{
  "init_std_down": 0.00185,
  "optimizer": "muon_variant",
  "final_lr_fraction": 0.05
}
Each number is 500 + 50 x the weight over its row's rms, rounded and kept within 0 to 999. Layers, rows and columns count from 0. Numbers have three digits each. The size before them is the row's rms in percent of the matrix's.

# layer 3 MLP up, 1344x512, rms 0.0963, rows 752-802, columns 128-255
094:473505429471482493583479560427500558521440507498490467532479549595504510546467507539535488552545448525399554400572479468590505475422491496620554495486503445591534464503545561510605537532549563528444523564474565561460474598571445550489521503437599453484525519519480578423538459516509479486444517395557436541463539573501521528617506523542555582433392437527453471633485517482537629505503
100:629435503565504485495561538396516484468524531634485536558567574423493462571541516513503494520468565515481555458563554533398441492484505497484510529472501473455530575487533534548556601457504502489539469459489477481464586415493430517631598405442531539417501474508495461443626519453600586365544475539511489566530495507449525527532500538487581579441497477513419518474457465485437561478523
093:497556490505436502442452424456461527322528463562479487446462545463519464480494517475456515577556552457475420549547588518537543430550544468436503524595538528512420491497498512535471471457536578479451481567491399504438412506456511463485476579495464507527584526555563544489427551515455570556471501544503428536535485486612544535411596490497425506356551446532523565445518425487400402539550
100:544498585598493463527499388467443433557508492536464597498485399561565419430420516491534533593513486514492486460483544510527450574534468588465455456454473455484475496525485567420520472585534522496491487469552430423418392427472575457548500622408530588536530473501522503568512488414489429541597556566545525505556509486513575475450537497501455575481442513446523434528522533454527508590530
102:563618585484528480465500471520513570571565378423512541459482384464496520426356466486500590540493510501464555536510497394488450519529504484587472539424505551496533514490474557457469514483400479520489512530605506464496495523552531479516416560431442502485574510480488450529505583479422460482477467530424477500459484490509596535495532579450407469499557471567515453490493556481404499562464
099:515447591444517501519487502481508523361481532476571452509419566473588517494543542560498509489514530571435486519463491531574583504499518384513464494491485521478471442493541572538520599493407526484603468514556468574539494518459517498477512444448436492590464468442439491498449445493548506571508533456539565416491412523539418523433344463480401492545451489521519547432473539434545409514458
099:448582450473583455501503510497424474451543492520524423630508457467594518524483513651501476514441579561525533498537418509504539521535494576575546600482457486434484576489431507501519566459485556581484495453375493499435540542507561377574455470525501593559432523530455535484513461562509532449525543479515524411578424494540586444522480536485585533595509390524414518411499463547379550475469
103:594436542498587576364464593442489570471422533603528516516557490460492534485468483507475544516544507528567481549470450524508503518562540573472481513444518485610453572557477584466349497566492391473547504483484538555630470492423452474506400565523453455484578475541470476411505510557387392442576580479406461535493506388471508404513518520503520495556617499479437449407507448526559493531565
096:579517482464576490462598475538457525537575483502588480591459531487463426490492554481553500519518450413504470460492510601460426488446450510536446508560439547555606542488512476505558529516474522513521496540579523453453491564507469416507520392471483387543416507514468508492453611467533509491576462490595515481592570480457538443552512456541471503452413376612425436515565554615379473518491
106:534460481523488455479558485486469505506411417479477473456485423503468533494506510485462443467486478540505518485539494600501497425524578472457527467480472539558602368586520535489495420438438555434421495472527499560534485567436469500454577492507533490491531474562509457575499552396440508488477502495550462445450487489533479531557396484389462538449437402450603453444508531521474562493554
099:462542520589428539529459539478416510567495534566507470488518491543567437454456568587442523435474548536540555427571469516450594440475487537471492464494418548448463469550471480529566534569445465534534592544460403505458422521554457414536434494539450472471512404508446530479458486592463505457540622535488481530624484527565512432554537503468613475514607450501540603546505478492550400441451
095:463352507572493439507550441515489389446487416489537490517421633434491505465548526432555516428539427529480496516537481497505504531507431581457477489506582488504531580525586460541496504617545548504526597428560508486488557438456543544537537563548519492593463476550471465557516577591535558510515486532571471465537465425428476526588549391526466518516437530467410597495419510523465426575512
100:500484508527617615496462529571500514442481518529400466496422489433507443478491469471550565495456494506540484470499426450450558463456514399472434503602460523529539510406553447516550521554459525428525561558522520538560427429486575506524581602471596445526515440555534506470512470537497522444518563448478444581565487573539484539541542511542513468474439513496500423433437478579527435469465
095:522462483387570480519536452490495481560504556544474472452563532429518491495478482525391547501508411499414412456460401457504498431535485443493594486598504463456527449439571543485571526532413521549553548561504555559500453582428519444558538517462582527380486502442453396496390446477513557442456520442477412440539491569469465509600490544487424444424458394548543476514541470473482482551509
102:540490399477504450577487460467475451518604513525548568471448491506561436472447495539510413452594619481456495444564480500505573427489464444566502487516450548547495439454455419509534498516512623450554502564423488577495457480485541594490356512444544558557563532529440467471507555476564459449505511567513520490480524544379444532542516489548548562479468509523549475504592479503512461520432
098:527492397523520510548425502542454577448477545529510444548512456527492574520502465490465555523529507478519511493465467475591461506476607526493481472443510515468439487497523471603509512533558559557516496427591441528417548427451459463442552519410484513485569424524469448393499513466638614495440535458470435496477519460493584508545465519459557450516514459609437481493548525406505464619537
108:566533565452533626544425532520523426532468507416553538523527556468523450474440425521478585523466540412511483458584407648468529512425537490476408310454498547438466438486497579520500492511545517513517489517492508543473408495607507568513453512479511545441482502517452528444628611465492498448408619515472546445446511528475503470521472453480520492531544478466487526515572540525528527481405
105:490486564543507452512549510505465474475484418437458383529531576504409507504537500549624443438585441475571500407441531531521538528469491538534413491481509495511476519426526408477402484537491494526479555591624557477568459517532526600487474525536482512458505532457551578528488470570437432489513467438460443427442514454539552507452506516536431482532493501485460554586476466396488493471562
099:531514526474533489503516447589459559443490469482484460532434443519446395513528544547556442453531520512475402496532597447502460585495482548477517483507449534443540551452496523542526453492503563584542503547433528531417541500510644444455441409506543452446579485543590450433585459547495436538432431590447491520533591441532495465515544543429498487531509364522541513434621539500628519433524
099:450537577489493554591411465501456469461554477470501495458467353521548488506431527497465483490521579579531492502491550469541499516498498535547458551556491498522571494453474515493452502558512503525450641492550468412595532519515444470644527537506454452558462420496564488423462536511514544486517418537462477583493499500519490615454468479415583416578432584403382444512444425533402456476462
112:484544552499396421478489435481582584529414444565502517503596521505403535519434439490528473470497453551453508459384573500518484452438513519405552527559468524431429521599493511458409479419590443433454566452451418514490501499523588528529502522566491548508473459472469414385530511504415438585551439505534466467539508518578507492496574559517463483522547545534472418527489472526487434545407
105:514528459530545493505422557436428433546572497506593560422508491469461450447479439524519465387498560568565507528481501433492520463470570570413563500409546432523466495564543537499476534538509447564509478498550568495554497570495512456531539414604499502570486537483495468489559527510497460477574448448513520505458495497472494580520491481466483476424505436443490528535397474505543615514434
098:381486523518470449414460391549501507487503545551545473635478490532540468563495500507572546558468573560478522542509534494457449485414428502575495517509386369490420590383428436575563503436498500479479407473500493452528607555464508548510542634471448506514491475525466579484427468424498476543481571549505460490458451468598489572486421511500401500518544541516438474589534517504525517525532
098:508494393490517539401497545401502537502547445523443385522583450487386550492492496472452595541383502448538404479472545533607506413471540483447498504525466491399571549497609452476486454458504452576526494468528546626558466521548512515486532475502517591526572472560531541494435596496384546465509476540509435484434544463423474482504533532481458452463435567500521518588426457530503488495523
102:534580571534439528463554510494446560567509422611524510496487568434529474465442517536519558423491535430426429522534513602418484469468492380523537479505606436472545505533477543309481443352508398420617470473491398438447497472508539547462442535596462539528405458518479477539494505431567482547531564557357356441415495414518456543524453371499485488468501484452431496428410521524492540442604
093:495464493486515424521481531543500518502445570390494497518506540450493547487533413554556410501510537395504434509565487426525565537491478515491435436511473507536514423510521349462534470561519360533478519502629481489473505499530501489490494434430460525526490400559487481526474519433523415556575421527508548510492395528462506514435584548497485547485506524539461514553515520518419527436520
105:477469520540461603460509505601456586400476510521475506540504512591517509515415536490483515450586504405437483561376378440420454480487470454504477612500601584468447575597462405450538517574583496481472482413483491472495469583486412492470525492476436490577506527486550462545454462550577578420478524531398458520375514475571526489529594488476528522487473496518580525495473451538439513616464
100:526545549496480549495522450515479484442541495521595436559470472532463495546498524463585586460475547567478455529459500622537442511457537491566497516485583495460521512484430503537507459553433447621526511569516483471569546434457491546475480479550528599429556541541464508575413555566381447508560502408530537538551451472603502515490426455565568470542475533465504455484548501425410473584454
100:496527482527543576416563478456435479539485496545488525501440499642467579489453434538553534526477506497536542473566535480456420548481565464472462385499495542479488508520549540572535560476581519385459532548486500582451544500453477475562503609492446527600489563522541449517468521499494497525458466513509491480436532497575458548536526497541466476388483395564479418455552538476481497526549
102:450519450527502579433504573503581545511540481506601457524480462546524539610452478480500561493540501460486530496455506530539502548441501538463477398467578515585521494484574464520637444463490459571496463511436502480480588566498571492527479463571532545495541513546549481433574512485481454527514553381448489528556540586567469537394530517485506533410530526488370469518485550464504486523545
100:558509536483458519614559460465440440555577469523414564520452500460502561549541378486486513456580519475552446515480560470525484532464478519529497554605546573599519536561536596489550549581509538394458523507425545502495469537416493522538584570569504446549489426497596530465489518574430602520436503479500465561519565477575509517546549565532456553532474625552569401425466419527528512571549
098:509565491516543512545460426496494506523507494537528399535507469496458434490416365402558525486547467469593484469502518442412455501415495472465458539589530447544503468428472377465507423484456499476503535515446522541565494461432478458639488430623429621456459550434499484503489537516522440479498513531589439423550452515567572562591446597537462490465525547527538433464457512475477476589431
095:488570481459384541514518506432502545582398473582469517436490472611494400468457509458545530478568554502457493430571527465467537510483496426473496568539561447479478417513494486542523515514490460451495469528426459491496489494513427547624444494520478421541475476461565496418493562493492351523466559498507566542484466498510539554549434513525545449483573574531496444514533520435428426387496
101:526543592494454519526529505524389470550506458549576479603501575533417562503535492524597497481485582514417475538519569419518644484543437523452447548502525507509530510579445508512505411504500591578507465528478486523529641557486538485491561451507449498509473534469426550481545493541535574437533487500585519422467451511565508488589491479484482490464425473573525558493582564509491573543469
098:505484458496515507500584449459538447559527547556406522492581528445486464505513536500521490470494526531576585504536561532515424537529498524420583512578553509410594530469526526521486449561454607495522463604550418418564455591451499532581425562511475455466440508543450524479409576487380503563474534437631490533489476520477472494467552432409488572520549640480544468445498460503498457572607
097:528463589525457546507494506513554468555522565517455473528526474533456539539486541444575474589503500607457440577496510461423514490493395561554478499577528420523426522532471468459485465451527563533568495466513560600497495428448485518526467464504563451571438496465515465501467538516574456500580604607514481483400480392460373420474488479519564510573427486561545461443485489471404536493527
099:556447578489502580510458387495480519485403451466468491496416504554536517541592410408541561483559466465484539518475470527423478485577508525564512472529443522398514474504447543384538527502540599467498440524443466497489563506496534569453503476520466441469516519586486498447442436591469429520396537619551640526492483469484368488569458540581494583432471461505489580426484472469436420559473
103:512392461631469501530499477508565538573458449556450419385421511449408494453466464528545527491448496542469520406471546421522502511482479453495486464518533375490535579544539491531483565535505537542446478532562554442481542509520552500505514510467594592501543450498503486438591488566460608471466618403534566526435447530522492495525509553462521484538449436487521582519482431517465481537483
095:513441530516421485510443528544495488437433559558555527491496450517500482524554498596539540485492395458575533373457460543467542490499554515473489460517515532528496420426532481418505459545461458512533488485474568526510579446431447466467453461503468491555509549527537490547563595488504439635481474478587508488500496472433507506613541482482401580499634512570495583526411516491518542467574
099:507526479434473421558482502493517475371538516408454434437419554487549494518445515500489426382465413483490476608402433471559510548363582454511588377474512470483425553495595533485500449498513489551443516504526506504497475498559485457502394509504463498456421488487531486503443445457632555573481504588484478536464563454500527473537502484465447495405537494569543484495525581530426555489469
093:439505448489429515539518536502524554443604473554469527438514515428432458532440429378472504403497523540523519501494464501507583472496494474531512492528423463494498516401546563459440505485448500501426514596553317584559529491528453631550502475489407456497458482506477643530487483491451480518554453493533530564483572616639438476588498471406538387502484545437402453463477479510499528557523
097:568566514458502488533498599415432465577460507563590469456448509485471470435506516499517522539507586553501557507470516479599553454394552479493473457493568441458493473442577451473578563463459476538493561422517370470491457513482514474528515503504503422460493554589467524508615515546463534533525464492405471423475491479467517497551449554512459541524457436530415485482502540465489465513419
111:509455425522431516432531504539531551415523458491559478606468505563539426574572399440497535461431428520474466484584486459461429545505499413448524508358422547469387602516607440503531492550522532485656553357466496440500528524477439530526598484468542392529522474484502532581453552548507523454424496488497457543546509467438536490434541466522463622466449495416527497534565530479534584490466
104:507432567506508457437412460509607508413472439539455541432487564457476551480486528498520436457453478587417528472454545471558418589629518450563492453404487476402493451480577570473462470402501509474477491463503481450436374538464358460511506633524489506563473468568527605497475557525463497498572495438579541491461490537422544498520514482504467483532535470507535505525477450553472499444541
093:499486430456469449406571490460517526530519441449487447529576402429522429456534465449505503418599503489514410568424503540556497463522467571533467532496521479621502521535483550523614514466505471417430506472422485488502549509490462434469600470431494524565456498407521517488550507478484581576522506430454473555499591533520457494466500504547469462430508586570555613568456507543456469537426
105:503481485527443480465527481538480437448445550536497458563440574475587414531425540561481466454481401534486505515491596469475471481462538507526594517477465459493487521487392436501474481511505519442508515465560503375478564571584465457588618537547506667521451551454412489508466459452504496538627458430486574466565504471452445580564533450467365498474503596559490525473505537448545565507475
105:546531534505521434427480465492409587510493531518589518555434469539507478541539487505649555509529379507535536538496500497492414503587467563446507466483540457459480423480463495436529527479504462459578543530476448560520575515550523470599498560520539476476452445524567497524469499523533508515456535499527493472553567448469412577525486459523409470458539487547451595502562540511524520576408
097:481442501441478425464501521416436523497484449455517480536653502514516540408476544474590511522461499551547523546539540483496479493502511466506572515416482470539522424425507489473556481508509519573548518446524403536496478423567550559490459531616454491483466484538543474483448580478437527457532619511484533510516569393543540572402484524466502504485499510523531431549425581538485529481484
101:491448491549474544514557483506424466582547553449460609571414387466436445531533536469501480433477558531488512504492506537572470575446457543515431534517462501545407517545561460478451414593433452539492500494504535565478433508420442496503467518500549524556537544593508489584457461517600448551498567552489517482526424563506476530470498527462554496465570439543488607418541477503478520447447
101:442539475534475474464488515544435423522534447519586563493457438467500547528524490597559512527522493551516481487570504553496455448545515492443623487475546463545501590557483547466522487467461520447563552510513513470509445535538543545472518410491528564432428510476380495479448523571601587546470559474488505513469420515563439464476516426637512428384446473594511507473484500483511520529495
121:510577509513485479450423509396478478419473448526625421547530630439511522587517562494486520455523465491504578512540447553515458668514424526510562427427472519474576545403509495493573492512523449487470583568431578486495453585465508557419576491528406539552553488484499583532525571517476444507483464552555423481547610592531420549400486558469478585490439504511533548503504465458485551563476